config = dict(
    num_key_value_heads=7,
    hidden_act='swiglu',
    norm='rmsnorm',
    rope_theta=1020.0,
    parallel_block=False,
    extras=['local attention windows', 'shifted keys', 'gated attention', 'a norm inside the MLP', 'value residuals'],
    init_std_up=0.0461,
    warmup_steps=530,
)
Each number is 128 + 24 x the weight over its row's rms, rounded and kept within 0 to 255. Layers, rows and columns count from 0. The size above them is the row's rms in percent of the matrix's.

# layer 3 MLP gate, 768x224, rms 0.0817, rows 463-466, columns 112-223
size [100 106 100 103]
[[ 92 114 131 130 127 103 148 110 141  95  86 122  94 149 129 130 111 156 159 155 108 153 134 128 124 112 167 142 154 116 121 100 153 104 119 125 114 121 108 100 119 137  90 136 140 103 116 150 140 167 154 132 153 160 111 123 129 178 129 124 139 111  78 118 171 185 112 114 163 111 146 174 165 135  63 136 192 141 131 124 143 111 136 109 131  99 107  88  96 132 155 127  98 122 148 138 115 144 105 159 149 127 118 142 113 139 113 159  85 143 133 100]
 [ 92  96 180 125 130 113 145 140 116 138 141 107 131 126 130 131 164  97 146 115 190 139 123  98 115 111 130 179 134  96 153 130 142 132 156 167 131 152 139 142 147 129 135 126  93 142 159 137 129 139 143 112 138 122 133 154 147 114 106 116  94 152 132 171 120 119 100 148 136 104 102 151 154 132 154 149 114  99 157 103 107 207 149 113 120 122 122  99 157 128 168 122 119  96 110 120 147 120 156 109 129 156  95 160 178 133 121 119 124  82  93 123]
 [ 81 115 100 155  94 160 126 142 146 127 123 134 148  98 117 120 123  99  88 163 141  95 112 138 115 126 139 108 119 130 103 123 128 118 155 169 131 124 103 128 185 112 162 117 108 124 160 125  95 133 130 102 102 103 143 145 122 118 126  92 134 144 128 120 122 108 148 158 126 107 127 118 124 151 125 132  74  66 150 122 139 148 121 113 106 152 137 122 156 151 159 116 142 163 128 130 134 114 115 145 160 145 141 111  79 144 130 134 184 125 127 160]
 [124  91  84 129 125 115 134 100 135 137 139 111 137 135 139  56 147  73 127 126 114 129  91  96 136 104 125 138 117 139 118 145 111 164 161 129 159 127  55 100 160 133 161 155 145  99 135 131 125 105 120 120 176 105 151  94 156 100 127  87 139 115 116  96 155 151 165 143  96 105 134 155 143 136 123 147 170  96 134  98 139 116 124 122 121  74 176 179 125 127 169 159 117  91 189 143 167 192 159 144 150  97 103  82 103 146 108 125 126 154 123 146]]
# layer 3 MLP up, 768x224, rms 0.0822, rows 463-466, columns 112-223
size [100 109 100 105]
[[107 163 138 167 118 123 149 162 115 101 142 159  74 150 138 155 176 139 147 129 131 138  78 126 152 154 113 121 128 143 129 131 106 107 114 101  93 168 113 122 110 136 144 110  75  90 159 135  90 120 148 131 153 138 145 139 119 163 138  86 158 127  97 144 153 155 101 133 148 119 112 103 178 146 139  99 140 108 139 128  85 126  68 143 121 115 153 149 126  73 113 113 136 144 142 132 123 171 121  80 137  98 117  89 100 124  83 123 105 104 169 174]
 [111 101 161 105 143 177 147 192 135 117 120 119 104  81 126 133 158 146 132  98 158  92 116  48 107 140 128 147 119 131 132 111 123 171 185 126 163 128 164 126  86 119  84 149  96 166 145 167 153 137 163 111  95 107 155 123 130 144 130 138  88 149  94 153 121 120 126  98 130 121  57 147 133 113 119 154 124 128 128 103 122  95 141  97 104 111 105 109 126  97 158 128 130 137 148 111 110 117 136 132 111 148 137 104  99  98 109 157 127  76  72  90]
 [108 101 106 109  71 120 116 123 112  59 135 125 149 141 163 112 134 129 116 150 154 138  96 126 125 135 136 133 104 137 137 146 123 106 154 158 111  95 148  69 155 129 180 126 118 139 126 109 143  81 132 112 105 150  88 103 126 111 132 134 103 162 127  78 100 143 149 190 132 114 128 138 173 124 147 151 137 150 168 116 103 138 142 117 122  84 164 132 131 150 134 155 124 139 125 154 162 139  98 159 133 139 134 141 110 162 110  95 135 100 149 136]
 [133 122  80 163  91 175 119 124  94 125 120 130 125 106 146 158 153 119  79 157  80 143  89 141 115 120 117  84 138 155 149 138 118 134 131 122 138 140 140 149 101 159 167 139 101 114 145 149 151 164  64 137 129 126 127 146  78 119 111 136 103 159 155 101 149 110 130 152 129 109 128 146 142 130 145 109 135 131 136 175 127 126 102 124 126 135 102 109 138 107 132 110 129 154 115 124 126 154 134 145 145 122  96 100 132 154 150 152 133 152 141 171]]
# layer 3 MLP down (transposed), 768x224, rms 0.071, rows 463-466, columns 112-223
size [103  86 100 100]
[[135 104 145 154 150  92 132 123 112  81 170 140 109 112  99 112 105 110 122 154 157  98 145 113 120 121  95 140  96 151 121 130  64  74  64 169 149 140 102  98 145 111 114 101  88 163 112 124 140 160 116 125 162 116 169 141 134 121 128 130  81 149 131 120  82 116 128  96 107  98 119 155 135 156 132 141 144 141 115 134 151 136 166 141 126 149 112  99 124 137 112 154 148 160 144 134  96 152 117  85  96 145 121 133 148 136 166 121 127 150 129 131]
 [138 140 122 150 142 118 139 169 154 124 124 178 194 121 149  96 132 120 112 100 188 135 159 138 135 111 163 158  80 128  72 133 114 140  85 110  91 175  95 161 127 135 121 115 117 141 136  85 151 137 172 148 118 135 171 127 213 143 144 110 146 126 103 113 116 108 195 102 132 138 125 119 145  99  83 108 106 103 130 147 151 134 145 132 154 118 103 143 125 138 130 126 121 126 135  92 109 147 126 132 105 165  80 118 120  85 123 139 161 118 122 129]
 [ 92  97 149 141 159  80 146 144 113 142 144 108 119  99 139 147 146 130 109 134 163 116 129 124 128 148 156 126 151 132 130 164  97 132 115 170 146 222 130 149 146  83 123 132 161 104 164 115 102 132 127 105 126 136  83 133 125 125 118 145 143 105 167  97 163 122  97  50 109 103 127 117 121 135 112 140 138 147  81 138 125 133 130 149 138 155 158 128 162 118 139 164  97 103  87 140  96  80 158 127  98 100  93 159 120 151 139 145 137 113 150  99]
 [120 110 107  92 131 154 113 150  95 191 106 135 120 141 150 112 110  93 145 103 132 124 166 172 125 168  95 137  81  73 104 139 115  96 129 140 173 133 129 113 134 109 106 181 136 130  97 144 128 126 152 122 142  90  92 109 132 112 141 117 146 162 134 153 131 128  83 131 143 100  79 102 115  80 125 125  77 127 109 107 130 136 131 106 187 100 162 153 108 194 126 114 143 144 132 145 128  94 151  83 107 120 145 110 125 128 124 128 127 138 127 159]]